Each number is 128 + 24 x the weight over its row's rms, rounded and kept within 0 to 255. Layers, rows and columns count from 0. Numbers have three digits each. The size before them is the row's rms in percent of the matrix's.

# layer 6 attention query, 832x832, rms 0.0226, rows 214-427, columns 256-319
106:146098156168157101071146165082147132086125114145146149140127121161105096155109068157101095136204132203142143111129119127115125114139092097092122086124117135135142113133124107113164132141130119
100:108117108106112128140109155138113069128117080155100111146135133125134109102138133120137117117129121158107041148113138152137144132139081098152111119092128110120135121125161161136164143107077161
120:135120148149121154126163135063141151102107138155118131099151117145133122164159123134105155094134163143072161077145145098134197102101124100079128167160113125126124114135135083109138096107154118
109:152140130160106182138127107121175167159125156124132134125146095137149151168143165082124163172113126135135118084143126136138116145160147137152155148131149112105122149172157115132085119126112124
105:108153160156104143131194126102136150116084162160169119146151126104097141131114100106108146161129118122117123074147097090098152136133112156112118126136097117128126128123131145158129118161125102
105:157118150185126104155079115141095142082140122116099074104112107152114124091163142142123149142145106178132123143127108160149118109139133123142173106124168135179139128085100128150143139117139154
105:122126104113152080118096156188134130103145154060128127115108132144132136081135138124149127167143108135144123166140138162121120096117147108157129143105139157165175105134086159139088125143139107
100:157112168130113159121113122090146152145143160146121116116152116119116126130135154069122150127073135107106113117149157100128153121171132189142123118151106104069137143119145114108087089098126141
104:094103139106157162058113123129148146148110115135105128131132147101113231123125103105140099120118144105166108136204139111152172134137129094163156102128109151163137169108127163093124089132101134
120:144115094131158129108098120127152139133140136112113109095087097144141119138134114136115124123178125159154118154118139149172180102119117120128169131108147141169194135132122085134125120120108119
091:154097106145105113100164171147130067128124107103103173111154136135133128143117146109157135168140166164132120134137111124135165107102084138110128077074143144118153134128179135150102146123106154
107:109145151095117085131181172123149092147132088167133134160155098150156129113107169112086156110105180149096146124185137108111149173150123124127103101130101117153118138124130154127111117109144112
102:136128103111114159134163084112101086144146131110132121093148130127156104134122149158160140099121100157125126122132101121154136155103157128133131133110154101129134135147154123113157115096147139
109:122198171115176159117117106139102124098119161148104099146113121127127151096133124143098153135128130110140117132115147120113100148131123151096136146094101110118135139099129123144162103145148124
102:154127120119119130120108139124113138167111119126165151146140121128124145140094159124144155123103158061108111130140144133098099077112106150128130128102161122125132149125128099139136116115092106
103:122137108127096125127114141112102116147088106184087106091120120145122107108087107139113130123174128129141116131095127102113129149122128110144137156133123113125081111128125104097155125152133107
106:142145131141124112127096187126152146117175136109181166103124123169080110082113099124155113154143102146124088167127145132140137124129143117134114124170095144124158114107114150113115125134098148
094:143135107160129120135121153120130131099180117109141157102122114164113202086113129112106126108143186126127108135085150123134130094128121131113125122089126153138148104170123095134149099133125157
108:115154098131117095111121156149178127103110164131125111105132119158085113085129122103100135139172132125142098148109156150136116144096120114135128110132116191146184153135134193132082135142136118
105:133122137128122117166131139100107133140097117126121144151126103113114119124130132105081115103131163109132140146135104143123090135149159121080120158138124135135097133091126129100158117136130099
106:123122090128131086100123086144157118148131185078125152104147116115146132107143149124089147130107132126153151145151106114148179139115132129149103126162129161178131132190131149107100136133171093
099:085134136141100148129127109142104112142116121180134120163104155118120140129109159106135145130123134116112089136130120122140120115170102162124163155140168136123112113084129110182143114133077159
102:114139109166155109146121187088164116119133132094183111116141095115153124123129094144077159129127114143091123136154116152123141113096178107094145108112094107173201110144137160152145147143101160
102:152111124107114159166105155099094132149183153129142113142131118143139094105146128115151108104113135126064126102139150106124156151143137112142100142125116099101142141155140115124111165093141133
100:142123128122111089123076154131113193097127092105113110138113138146074134190129140086097102148187105163120173122115117162152119124112145135132129136132110113138118111120106070148103149122157094
096:152098146155221166158100138135108102112134101177117146085121137130115153117132113117131124139133145078129176143121146120113100099125164130135158181154155096203087149084110159142131140163101138
101:105125103127108175127170134114154128124147107143101173148099142142197123083102125109151146149098111145146154152127150056113124133104076105079125121147137129111090121114132135125140166135115138
105:120135119144128109115087113094155133141093159159133138093121138115119137146128108138121076128136149120145097133156112154153103102130134154140165111158121151120176152105078142078139122162113126
115:093101113104135120149149152147107109164115119156135159113157154144145090100118140126134108146122129122154133145141146104120103132146111124146118120147127125127124135108135158164128144156126128
101:119138100090118142088093058151157132182134128095146111135162131116111135166187181127160151135128095137108142149139147126144171140106125116154106067119150124196185143106142136096116139142080092
099:105148112113099164140137118120120131169164094122137139135146098140139090177100166105104099111117158162126100150113110147149142113120107123105118117125143159159123145125152090095155161142131140
107:109143181126150116125112127149118128124132140089078113136152141126107125145120130143095132170147119082145124149113133145142137141165118090096122122131097155139088152115143159139118130170095125
101:139123123115131102135118115174107125095129149083147153154115103140144141162135117081160107140122163114064133090135145131119104138131100138138135117105147137136101159126147155151111139143124083
087:107087137129114167199159094076111174119153122158148097154100149109108126122145137138134138123105121143083130098159125118124125136160158125127120123146086133093135106124136106119147114098110135
078:122092106120103129113149141084141166153156137159141137158115123100121106154136125141134124124124093153083120115104105116118120135131104130131111111124133134100160147147119101083153115122112097
090:105127094139127108096133154166119096072153116082104117141129128162101137112127114088084117140177132143116122192122114165129130114099103097094091091129159114126147156098130133090149130116144107
108:102150093154184126130125133132098116109061163157145153145173151096142114078144101105131126118132126120203124177152102137101147096097131127142091121162095168108162113103151164149146209157162070
108:130146136160116106147142160137147095097107164150146166062107129161120135123150105123139125107102139063086129128141138142159124144054147099162127127136134148114172110156151148150118145118122128
104:156159139108126093072103061147161134145128102109093120116172082102103138147119156115137136144113169131127113136097113132123132166092117135138128134104070144139115137130155155133109160137120107
112:118121129132146120136108158130155125138121128149088115160089102096104128123089132096103096098189131126130174146123120163101135123084120125153109096134123150092160101155160106145111182094129139
101:139120133117151120112085108071120183167142102107128132078137104116149076129096147158123154107143119098170149115116170180112144140128131112120141185150116142127117135098121096128160175122138147
106:106119127131107121140132104111130088128113104147154134158115138166091134144115138123139135144107125101157115145113104113111099145130141100129149140145147133119141112116112097105160079124112109
087:138135155094139125136115156148127123125122139122133117109134130137133107104129110107104137141156127150126143083105142177120150074133119163091151137119121139159116095141149104088112122115158106
077:120126153124130115138167148138122126135059111139128144135145096140133139135107106111115142165141175104095137119159110090125122143145108136123106142109135156125112116145097105162102142084073157
090:166095140131157132114125125093147125158126121120082116147164103153100112099106086087094139151176117174118147104118137165137129087107148139098148131146103126162100116111125112112124108095202118
078:122101184144129129148139122100117151138086147145090172151103136154152127151115107126133195145144114146140131139062130119107159104113104154130159119128111124108097118147128102173140121105136132
078:135189142117097089134122136155129147134138155103101147162132132131118082117140107126120071107157193112150120121133060134130157151174137122100111141132122140140127143137133125121165156126136119
084:153105151138142151113146130108110135137098128182145109098174154158111109107132145107095170127126129163134156104096148129144160090114133133105119142130118095177128113139113140118132138105163121
088:133159079097153087124129148119147121142074132127149136088143132161156131159108144100090141086139130139088116149171115117080114140110115142165112092105138120076107183151108179137164120114107132
086:128161158153161075136092130123109138169089125145143132157137154092115112114170103137097126101123107124148147098125102145177141111104088126135105141130106099167144096163117112104103144163137104
089:102132141075161113161109153148105156100163105095144111163138145114133125167123144108098132105161165081141080182124120089082093162098078126120136137137149109074117138125140162114123121101174130
093:120138141091104073090135111120114160116114131087123177150121144120129100128143153148086133157121117153109117133101109117119119173162147092121153152151142126100100141139120107117159094106118137
093:114115200123105101092109142112123154150129130122154149088150137160130117132095115118111130106147125153092088134099093142095136115144128119089156153160104132129128124147145129103122116102159136
090:136113109127098140137129093126098160149119152090118151142109130140112148128137107133074140163123079135108152087117164091164127096108123119127125149127108135113128155169099120116140110114127146
096:105167157151115164132087152117117169129104152107136139115172122156080138123122095138147157163151114166139111121146153099123169119125139114062119135177079107133115128132126111095101173126107092
085:121125173097129118117110101123145157079152109128191151114138131118114140134109137095106134150150102111138151119117133150141137110094100176121090177120121085138105156165101110158148123129116093
091:124137156104110153111133121101129115136108080125088146092108121125127121156115146128098161113138118141109177104134107107141111124166125117117139142152136122105124119167082101081112161118072154
096:163131123155152128163145128118146126144116128139101149100128105138129135138112121150115145134170131113121177113103153106114095157118118147122157161111127113135149134122135096134161116153148138
084:090136152078096083113106185154111066125147133123146114146162153133112136109146131093124105118138112130115068139109085115122148129107121107133164107137079145154139131090152160118103091092158094
090:108151180133122125119128134111128132096095113134148133151132104137104110104139159129095102134094138137152086154147118139109126123077123133124165116152142105149102109148138143092088156126112138
097:127128133130139182121112101137131171094113113124128111091143129105164146093136119130140158145145113094164171126124129103125106139153125120100123162176125096147095100132118099107131200104086144
088:130126141145143128172156107101140173127121102152152119094132116128137170133107151171134113095142131079166181106113120155108081152139119162118142178092140113120130121132101120149161147160098182
090:126144152163113128139118125129131126155129101140169097095103131135115125136151123134108099094122125130118218102073119144150124144143097122133152140074168120101140138109124098111162107167104148
099:102117125102091131136118153146141109127151091141170123138161113134108137090120144109143157117126111151155089151130129150104122154137155127151138111148104134121109108155126178108116173148145104
092:110144098125153120179147061139131151091121116155151154181133127107132104102160184167101083141112143114113137144134127087130100133115117079098097151120138136129082093103143137099140103099131096
094:131123160075087166141118139108136150130107089131104147119160137154131177163088126121133135149150147105109159137127139097091109159126097147110124103094152127110102101148130135124128122118115184
085:106130144100149147059105108148080157135147146116122152115154156147116082103153117084086104169134096153110112108125116114118142132135126102064127137112153117098145133133124132117076102117170118
090:126109159135134087144139110096151150124137101145141129103146148116136133161136131120136128091145161094130193108090133124136159127098121130132136160130147110094149181112130089116161112178103141
099:150142119116115122084105111125150112145143160150129139085133115143137151137146114081142170195138148145135084143135155167149145119125121148133124127094141153167177103134174116121116093132155147
102:149153130153141139144095150115130094119146118132087127097119120118140098128113114143111127130138091154129118126105139183156106107181098155118127114117144144134148101091122051163130098128127131
094:140119139095103161112115130127115115146170089118125088117111127118133138091117124107104100156131117119115089158135131137132171115179126089122156077124157127123098150118091128114107136097078149
098:101167165141142108095154132086140134124184112107136154137107101144163121162125113131109123143143134099166131128155163132137164117092113157151194122120137093090118165132114103128126129143166108
100:103106124119119129188123132108167133121153098111105143140148165142113133124137100123117164127147163110115174095111151139143143142098145133135121158140083096131143104096154129147137155106126149
109:143150172129121128138128084125128122148157110145109126160151098108145098131126137139145143143141136152143151102160133135189091128140127144130065088109168159128111102138153132093130073163140132
094:083146124084079099135139083115089108134117140116150121098117109116124105130151152110137160131119082157166101152145118114115105162116128151117110135134155139098101122158128116145112102122127128
104:130138153118127157109107139149147134133133104098130111116145100120116172141172146107137137122149089105093135120138133131124106123110142091146178170139163140128160162115093118118113139110099162
111:119164084144156091127101125089158136121114149161140144134100111120180133159091145194089111158137108124104146150083162120101073150145123078112112119111116156126133103056135139131130121095142132
094:130130135149064113129141164193100120113127136143178141086142124145116139153134111104156113118125098137097111114137131129151137118125128113075102083125131144155102096136166146115143107130125118
105:131162152068139138117124112149181119117122072129152121149114148152126138080104097079144157082173107104088136166119163116127086144159142139128094110141146157077134129125142130148106092117123124
102:157175139091120176135139125154115171122157127118151153149104153149130119124152077134114127119113134139103153120162109134120157116138104135133175120120133126104108172084125096148136079136120119
104:094125069101123091103119104163111112145154128119165124081122107174105146155155119114131131136074128112093120168122109162141160112120159101090094090165133128101133148133174118109121145131121143
100:095088157137114139135111115168097084145121117132155132119089153118131133140167119146125117090116116142140124136086087187096126109167132128122129130131126135133119131115098116090131149185091103
100:146120155130085154142100159157111124126079119104136137141104146122131113137069117118168147149167157140130121143085136120118112150131088126129138109130154105125133181148170146120121111108096190
101:115172138130104125122140121137121127130132154114161107140135136163117177178122112114144095159114140123118161140078144158121136111148131121098148119137136182101147150110089070144154154182132149
099:113080137092087152128099110106114116128110116098097093152121137110156133117133139128132123151108117151088113139152174063139201145192134097119160087121116153172107125136133142133155139129114101
105:131135084108126112082169123122146140121126137167134145141110175110135105181111136116131128089078127131112164157133115140123095140136108178109114144161093135094109118163181159113133097132095120
111:163141108132149133118146127134110116114121158129092104140115129134133095106163141143118116162133106150168138121121131092182111126126104118154122132075160085121125152143103107132106105105123136
104:132140175102157173148120113070130113146176187115141134100140118122103112108081139168118076110116121112123115115120161166098110166085116153145120120129126159101154108131181125183169105146131128
104:146142145113144149129073117173111134137145141123112109142137134150153153117114131071101127138103108117104178141116072151143144149119090138109131109130134135121126137139155144142152141089088093
097:123132143139161110090156112120128118126088157171101144145135111162146107134118148106118140165161136103128142111144113150097100115126161150142093115154159111133119094166141150165127142143162072
103:076153117133108156175136111102137175091124080124114147129123112112170122145135143145146142130100145134110154085154104101127138125122143126103109144118135106078109121098115108117138078137151113
102:093130159142140135128135148094159116120098145109110089070162130106117164088139151124136164121113120135140102110132123092090112152091131109129096145143107127127128111128109178136129151106115107
102:095154134116144144169152121109111167094152115115143108118153139101145109136137105131150090109129091091154111105104132156136116123097127122107096141184107090146104107128137153166142146146109132
106:127153151085120145135150110169129080143165122114152125107138119115109126119089128187073046115114133146089127135089169107203113103131150134093149144073066129133120107107147107122150126139146106
104:102094117082147140119140108129143116125102128094119096126124157139121175154139143123150104130078144117150123124122139152128088129098117083153140108127150097116132148177122147149140113126094135
105:067120133130119124151124110113146107118086167140135126126166127117156104162126125140150094112072130120122128098150134118120144169136097097133089137121107107124092153147128138113137180160086115
099:154088170102115185140141129095109124125095143136121185140107146119125163126142161127140137115135093129113134106127111125117145121125108083155177089133108116073131134152134096136152177080140145
105:151149145116104122128107135127142082157139105101152103104163079151129134067116174143072144139103122059109138168136141124137087171125156087156121125139143092116137091143160162123091140109147117
100:110101106128082088095124129123166104149055118109120146085119145101151151119112134094123159137099158162133109155160125098168133143117109140151083109081149159123129147144141125131107110069156147
110:121109105118134110140178111152156101092127129119109126117143163132143089158148130147121152057104104123133106151087138133119141112053116152140085119153111139081111111116135150119147143189111102
097:162105141152112162091144163117152113132138122114125141142103141116134097158091161152114127143111134153104122131132089147152124123124082104129135140144143163178136120140119160138106092134112109
102:179117152126122148127097137086103162157105118121086104113112106116120128119124158136148151164128102113129102139119154125168162134128107137176102134123131120131116134157151142134152108097127144
103:164142115120106102106175135112149171073083145102161175138128112137147146132100069159165123158152104110167111120153157132131134135135108080075106066103108110101152122138163082111113125142138112
106:163125182140162119131112164143138126142110136138168134123158156121136131134140123138105141110175117164108116083132106136155075122133177124126152138113120163120162067122136176114102172112129134
105:148172092124132117093136149140113145159097154137164122121122095101144168124139126120139150104099133114137115152121119134130143114095143101125123100141156146146186118130138101136137129101124126
107:102109120157105164140098130102134149115085122084101147106130114126169124134128101121160165104114142146140126131135135110140125145117112110102133173135120137138127130122189129131120131109139156
084:129074099128104142150121097143093137141168101151116166130126117121131133118077121128105104120090116115153138152131128155118153121130147120138130118138130140156068105125155144172127161144131118
086:120144080055137119073102150140097148145136109120143116102156131159093118110181171116165139077112090118138146148099126135086128111093137078084149151149124155106185140126128156082171127134117112
086:113131141133095129113124142133139114153120149090156132110164099147116124103108137125079128138102169106109102145157156125135139144118085134149116160106101121100111131130155127127102162127119139
084:096165134114112097138105085125133152147117178111061113181083170140132128131118107121135106111126123133123162137078164134106108102120154128127141111125106127112142134134104100131120133136074131
087:135125131145170163141122164122180121155159140128124143105118117105126153134107118148154164082097130151124131125127146122135120177124134096134119143110117113143173128106132107106130113101128150
094:110133080169117163125133110128103131119138126119139162170103112120107137111084104107154150098138110110135132124123136129106165128110129119114086117154099106152094116122150130154135138141140133
093:142144121081173148130145164112122138122145150138087077135113108130113150123104121124113149071173082120173137106146104141121128139108130099100107129152085126189163104110144108103082116109138066
089:152099162126117183099096145118127153144089153171145102095120138121114128145137150131126130135147119096091113135113073124147122146119139097065150101128154138099142133144125115127154088118110174
095:089165144137125083161099153134167141143133154123176162151168173097115129137111127059153164123120156098124131162154143123123141084160118156110097118082117124110097120147157113151133172130125126
090:143105099111112112113090142152123111146144158154095124161098138147118138107119128113104152102176125126183115124145121137081129140134124148139103152142089150182132130092152117106093124131137114
098:111156144150113148130133076141153097130120122126147101123105147156192177149127131113138084119132140127122160102170097113124164160125145128101155137109135089156119153119184114097123143124104146
106:108150105066115085119105117103136140133150105146208138124155129130136090097129117125124112129135157123112127121132131141145090166109125142145140086114143091119117159176115126081146113153117154
094:148058117122104112151118177177137146139160121130116162173116157124084167113128108087130126091148097120112138142087118101134151104113118165097101117149105123143120113130124183161121139119125120
098:142129124108136126114172102138074129129149135136128095157100122148130124113160145154090113143135135137161121126095098113126127116092114130147162169166117156139103121112111118103113126093125122
093:112149125156119111145084153092159138162132122124128164096128132153112120145134096121152138107125115148106109109141157109106148119161142130123169097117161143107158128127130152185131095169135122
103:142122152108157113126110162132133071144151144090120156159135156122105150134127103128143133099120104153128118137144109118158124157133129120137087131117127126139168140131125141141084149112122137
086:158124159150123151097134162137142101146112106127134146074141154155119135133138105088175143161155122134087122106112117159133120163157117156152131105112175125131081126152115121149097126156115120
097:127121097131109085148106145173084106091116145087147132144133142118131122090123141132137130118116124163187100141131088130117118130125106095124140129142131153125153072105118123150092126117155111
090:108143127169130104109163170096133101097118128103107112062111114117093095136129121148147142128142136098115151070126125136138166112138129106114135091136156102106144091115093122158086124117177129
099:142155135149134108110130141093138122126104126075090138130142131137145141139107063142131116108136097129127117114139152106136191108170122107112147098066142121126193141133153143147100128140100136
095:128155135143137105113131131139103121149132147129122125124137160115098154109112147095113133124110121156124107160093159145107130145092153123134119130158112155117115099105122171077142148136113090
114:116113140092130147141118126110123107115178119083140129128116149158094156141150169133145129149128165123134128140157096132130133099164156118158126158124170100127075145116179115097129151113117149
098:099090128137117133126088129169136137121122159140131113161148136120121127118129171139118148102098054160142120139102137099153079170119126144120092134134114118134109105155140160112159115072130134
105:143111146169082158130167170054100186064135157150122138077160120151116086156122135124115146128156117147171150125136134079116152097117128158117119119152130117078131133116127154124140122112128129
103:136107119105093149150099159173105116136148095164143128142096122130093128123100135100166097136100125119154101129076134127129094127139145138129143143124141109153074154165130148161145146095126119
093:120162113131139112133098139142057131092125146136121123157153112164151116087100115147107146122151120143131175105089121117105118151139136121036168168159107110124146109087082162157131135097145110
095:141106136153086147144118147108160148145102135174122162122154117130137145118130141119132137137154123112130138136122131122108113111121086138162125094112131117098175126125095105112174111085088146
095:109094099109126121106119111171121120181086184155136096110107133079121132111115183133110144158069121103125117166120115155124060150125151124171126140164128158114099103107155163156117134104152117
105:159108151123131185178108125102114141134123097164063113107142127117137143126147101125121204084132125099120139138136147111154180119168153099195157110134159107179073126131156135156145165115126133
098:113160099107124157083112113151122117165106147163122148150166130146114148128118145086123120125136096116162109176132122135157119088123093143100088078108139127155163118133124134148119086125116129
088:155122111129126120092184155146139131057125114132148162098138144141151129119153152129120132154191123134113105082140110115152101072133118139045133108104149129098152111098163138118105100164127111
104:131105097107139148138125103155139118109107105157093110139124109145138141101114151135122107137122138106125150098120114156117073099125136124097146125126152131125124108089146113149125157158162090
106:156159139148138109118090122101103118128112180172115083149152103079128144134134130172131131126087144154152116116124085092163164132119119129124160101127089133121139098173118147126165108132152096
109:103151148138084129142105116153119101115153104081157167135102127134142137134115115141164149123165097152111087133142102164157158129131136140113120107122139128153135145183117101114054119135104157
109:147124162136129144172114137121099145107122112134137135130135128161128097087131146133102096145109144158147114154133125117139066123161128124137112139129139129093136092083098157152158116108132116
096:159173140142143143131128153164143173119136152114178165196114110128181141161145124174166098144096124134161165155136147125128123111144155086115124166101116146135155142113137131153117108138093112
107:122109115105140118118126089143089106161106140135136126090138148134106127127161158131115176156114161124066130140147095158112097178141142188102137125138144126102117114134143129140134132161170121
107:123084105120168089142107153100141137107128092127083138127089086115132112128118134130102140111107133129131137120082147088138110148143141130126101087106075133153096100110165158150159141105181125
110:079107065104131073174140131123109124146091127112140108117127132129126096100154144168105154068091139135134121103126140060141124151136141102152147162123107091139112119135153138127111187115117134
110:139127112126140144147118106116172178085151120116112150140172106154097113156120114128120146153145145171135157105148128065106096109136131141071158186136120105153087124115130142127119108129141109
106:188132117136163118136134144122106120082106159102120094152108139142118105126137124145116150109100164124143131130115127103110118130159130173119144136106128136112108133119152138155156152119122085
102:163112107152147157121116139146105132102154119144159141128134117142134122120131087116095129126118108131133110075103140153128130122123180103111123127141109093136107143136130104136131136137137082
109:119124144166160129131099126106093144087139084113102135104115128140163121160183156144124166120137149121126170112143061174089146127160085119112144119165154099125099118083123103173127133172093106
107:084100137116078133142134175093090172131154089127094094138145142107101094104109103093136139129126132108131155125160131082117182173160169112150167143162125134143111136094118153129111194128142155
102:133157153127116128134131116115151159157089179128138104132120116126128134119103137116100188140116133146091133177123110121094110132140176159071118121118136127118157141119154165169109098106160158
111:093148164089093160138140115114138125188167050157117104112141100140113134074122113099095150093164088066086175174111165121121134145129134128135107144156098117130136154086145142086126145109125143
100:122164136123124137104143087143159130144121129099118127126089111125110118138113140088111145134157121117086118155123149143129118124087105134102108081118145146106163133168127112099101102118135120
103:161138144123103148113113131119146133101149122149094098111186157143082149119147144105116156131153123140121114145128130113138102085122060132177091098118143123127131118178109153097141137086085128
105:131097123112122144130181094142138103193142153112144090131129088098093145132102137136091134140132051168071103146108179163107118128140097119113149143119147159162143150138177098133160099130161132
095:153114117125159139126129171163115139091150089113099135127122142145129102138134101113093078116169129099145103092111110155085112117177115112135127161161114099157112115091140098166125122149162078
107:154119124112124092194089190078120167103120124151152150145132116133120144125124137130125095125161145127145131112092061116092126118128109140108094098085091109123147160120104118169145133125116137
115:131127149142113112111149137112185142112151105121180125141108125174169139117154142108109152183146138154133114157152117127122123109161134141105134067128137162093131149136143119100120119165088138
109:142109143133079148138141117177090193115155068120155148145127105130107096137099125074156072115158160147120119122134137163116079126121127126097163119124126139152095122075115121149112108167138147
111:096113158126082134128142169136099092173187122101110134156143145148109125121110106084144191111142106125120162128131141126147169144164134138127153151138170125101156151124103124146048141148155148
105:149079156142151110132085155153100124124111104137147173127151182154185078062124126101136174105156126126140175109132114107150160145143127096116167164132135062087133109121129146091124145120143138
110:143115118123113114121157148122145109090086118169171174132147130147167120152142136125137120148124102179146080143127137124131107109137121122092136070106145151088135143132121102133150094172155122
089:097150151112087133111105119149064107140144112112158161147130163149108140090118125085116114110112047149134086161111158144141151126120112097122142143128119143153089125177117151109092125134120139
101:101134154111131121133094120115139112128155124136138133138121137140165133139156115114136155111150123151129116104159153122136156149102119151143141118114102126147127162196116120072127099124122128
110:121130127105151119124124089155151102144111116078134194119139123120175149117139155162175126099172123109107143123116140109122126121110076123146126145125143155097135129125140127107111121129100121
108:098150078138115093096089115119117125121098172165122131100137130091144131158101109163129155123103137132141138126151100076122141123111120118122141107119135125145159151129121140126118117147173125
094:163161119154130124121146101137175141075100121174145154092113119140158159175149094148126136128174127130121139066124139103132098087121096119079138116125114119117147131140137102120130102110106105
100:103110129133095131134154168124133103117123129149160125140161140134136153103109111152094160131151116147121100169119170154114079105144126121113109100175169151134189142083124177138074127137114127
110:128132092141127109111173126119163178094157120130160147134131143185150110176138114149125122131135125134150137122104114107141129053162095122110098097155143128144138153111132121073151108162080112
092:117133118116122110176118114147122118127114136158148118100165150101135154140157159139107099111064111145131080144123120158088116081123086129169116071139155165127110116124105139152114113127102102
096:141115113095109145177142154145092139127100135127066132183118135145163138166130109128124113132088159162127166127108149126143142102196128129129133180132138128148108136122117140137140111115112150
096:119116098165130111140152097152128103146078114126087144157157114150155131142130126071134151106118140106133145093117122133086122116127159136125143168065107114144081158125166134178122118114077157
096:123079140118150119117153169129067145162143112100121113158088143077123098125129122161115131128137158131119108099112113138139161105144103121100102118164130140117141097155115138097157092119140111
103:127103119127129121152184102168075092111116127135073122147127143135141147136104129133094119095109123154094145131061100138136117084137095104118115160137096116138126139102160155149158145103113118
090:106141107154143120109119159130126137118119118115177133161109123125105125117118151177144133154169116140143117109154157130129151118129155120115120116138110149135159113116120131089112113127155098
108:133125130147117175141147117113077141132129131113112131168075145125158103145118120155156121133088097170114146132138114103150105104159153121137147138170122146147106134094101155103142116117152126
093:147122135109145140097122160091071186137154124114130102153082138110111102114105134125133148178159092138106104125175097116134133129112109148124109113149105134132128132153130172088125112129152123
097:132121160070088130149078137121080164137142121115067146112128143151122130139126128132100131129094092178099102150067132121100130103155117109127158137137150155109109113096112148183125134105110141
095:141114130152118093104147135084103185124172124138177096087055135109097090136115102162118117154165123108143067132122086159141126177099130143135152133130116138139154145124090143067152124151111109
116:109147136088088141131142148101061145102133128105085148138102168117131120109117127129109161089080115139126097139091129099113122118192102099125136130117151125107098108106102133159127117108103154
097:156124135099094167127115120134107155161135098128126142080110152187147137109116142134081157153115118141151124125081143137130127100126070115128149123146153149107138130126076120117140094105152145
125:113102103123120083144118130156182108127105155130131135115131138129122104076157115122111147106107142094150144156115129140071130142131121105135112111126146149114137107153130136157128115156113131
118:122132128107105122139179144081058141115115128087121115134110162100152136118117141130109150100098138120114105140079120106133120111184139082111159122110165140106149141123100121141128098109105107
104:115133109150104148125101166127175130110062144124099157129175108131141158136135118134106126100118132156098161135163152131088179116157137087119146085103163120145130139107138117171130112125147156
122:110128105165111065131159128133181084127116167119137167108112114119118139134156113113131148135125130120126143133184102132140176142111121115133128088079146137144146176166119133160116140148131117
105:140135144126111126137126171147116152090156106142119135106088122100099167137117128157147132113152123151125128143185107136139137135144128156144141096125065082182103129091131131141124184125128155
106:098151109083148123154155119151081103122087131084146085146115139132146149102117167117136161133084153120147152129115155119164150126146102085101105131129190142115143140157093118130115113102141120
098:125134101152092122125132159125160095122089158171118124096135094142176169139161109143120162068117129129113135109130128139123183113116169083107154122097155130124140148152131116151122105139141166
100:139132145131108137137125137087112108149175152103140105116117143148162127119126127113118168136101168101093118114076131094144140146102150123131132132142139138091154079151089160096092075126138079
101:137123129156138125144111125090162132147120169145122118082134101145182116169163115163111147092138134154101129090107138136128142128089144084146164159116132141085143126176122100154122086172162133
106:118116151069139143176072110151122136168124134110125169151111136128092123102131145131140108145140139144129108159122136110115080120148157160133124132126122140133109087157105133148079145134112112
100:100119084115166129132127108128138105136146127098149101083079163142119116103128182117087139129081143121181126136124116170126113124149093107130095115149148171104118110116115146121130158119088084
103:094130128127101147115140125128118096136132152121146104119144090122094155129089128099152164121123105110163127152136092113166116110146134135093134114113107126095079144161104092119130113138070116
096:161129130144095134127169115064143147115125118176096096098149116122163145157128109136079163085136127111136159093126103112156186125122116074117167135139137105137126144105157115129161100164155128
099:104096129163154161129143140124084151191139099160108112152133157120174151135134144148123134151134126149142130130090121164109094055140066131116143133110178144147139125116137156130095151107138103
099:144078116150092178113135172100121156149162128118096095109119119147159125144101136121143145159169107106152151142120080115171159112118126148110155138134138143165146161120102137144149122136148158
085:106128106104171119150125143177097086121095115106119140171143118138110133086165141114147151172094106129121090148150134155130075130159140113119097091135130126096165108123137149145129160135099130
146:095102127092113114158124137159094108140150093103143128133122149101105131099124124126120129132100127109157095168129130132141126141147134140144116132133092108147108110118117161129124144125104146
092:152150130105150123140090116167152139098123156111144131168120152098126138109137092129134077145148088123158141103159108111103065139138185161119126147140072112109112099112107162115160116113127164
100:115146086095139067092122123152156102104149116101166136144141135106138151125156124165149125097115147112146147124120141112128122135138149073125103113144112104113130128123170120124111133151111111
090:153171163123089138135090145108113151156141120145134079096153091131117104176102137088097147172138103180138107098141097107144152163132127090102165142118162179113133179133113096140119115128133120
092:125127142128124155137123183074084119102158121119115118150119142117113152114104141116107129112187143136133145112145081097144125121161139142127138207165114086160118145093107126119181131124154153
089:150110174146129110162083116125116168115127103149158178135154124102122146112106093131122123163147195112118132134106145151074147138116136148133121148158136141134144099124181146123124131137136140
097:140135115115132161150112114138123130141121133115116129126126152109132110120136119143130132139103095124175187116186148123134113092126104143126113137120141152137134108151152159127139145124155117
092:146153119143118148107155181071136134147136090140148099145106140141134126164104118141160121144107113166178115161157127107141146126182094148106139134134117097145154121080129122094148116153209123
089:157117157104128147127106114143141176147146088114135153108122117167096103147126115129116123130164168133121115094099119096123103114147111177092152135146115110137131111105106088078180119140116111
096:120055118159101151100108155086119143172128110147111128118098109122135136139104160157111149136148139144090098113090121100090116115125135131130125176095157155108109100159146105130136147110126088
098:125121142096129061129163143112128140070150157128160134158102151082150123103095118122147119116142130132142120155132103108111095183129142131110140132167114103122145115090113140107159151181125141
094:127101135135111117135113145133127130148154088139132111115149093169103141118136119124138133135184101107126128174103122186133138138111078157117124160130187158129133166126135132118127123142111162
098:155160162109115126150127127105114121103129113128111096125112122105138098126151133111138084123115138118142163107143109149171123148134163131141171145138117118146137102085137124103172130131126138
097:077133142129120121163173139138098115150165094104121110125138132120119086127113150129085148117123121142123116164117095116157153165163147144168159119140123116143107119111129110176128104158135155
107:141109134129129136084133107147094154143090111136048140147135167106070144122104144095113186197130127141144112091141139138134146102131136143136138143110161137150098148108168135124101164095124078
096:117147098176150149110114110138143140159117097124194128141111135151138112145126153146133059177145164145129106100172151156139110085131109153085153104123127149133143098150149152119142144149138117
089:128154120143126128094092106106126144114112178111153171081123092172116123139124110136188229140143103124123093094123176094126090104113172086132159106141097142071135118170128090101136114135133144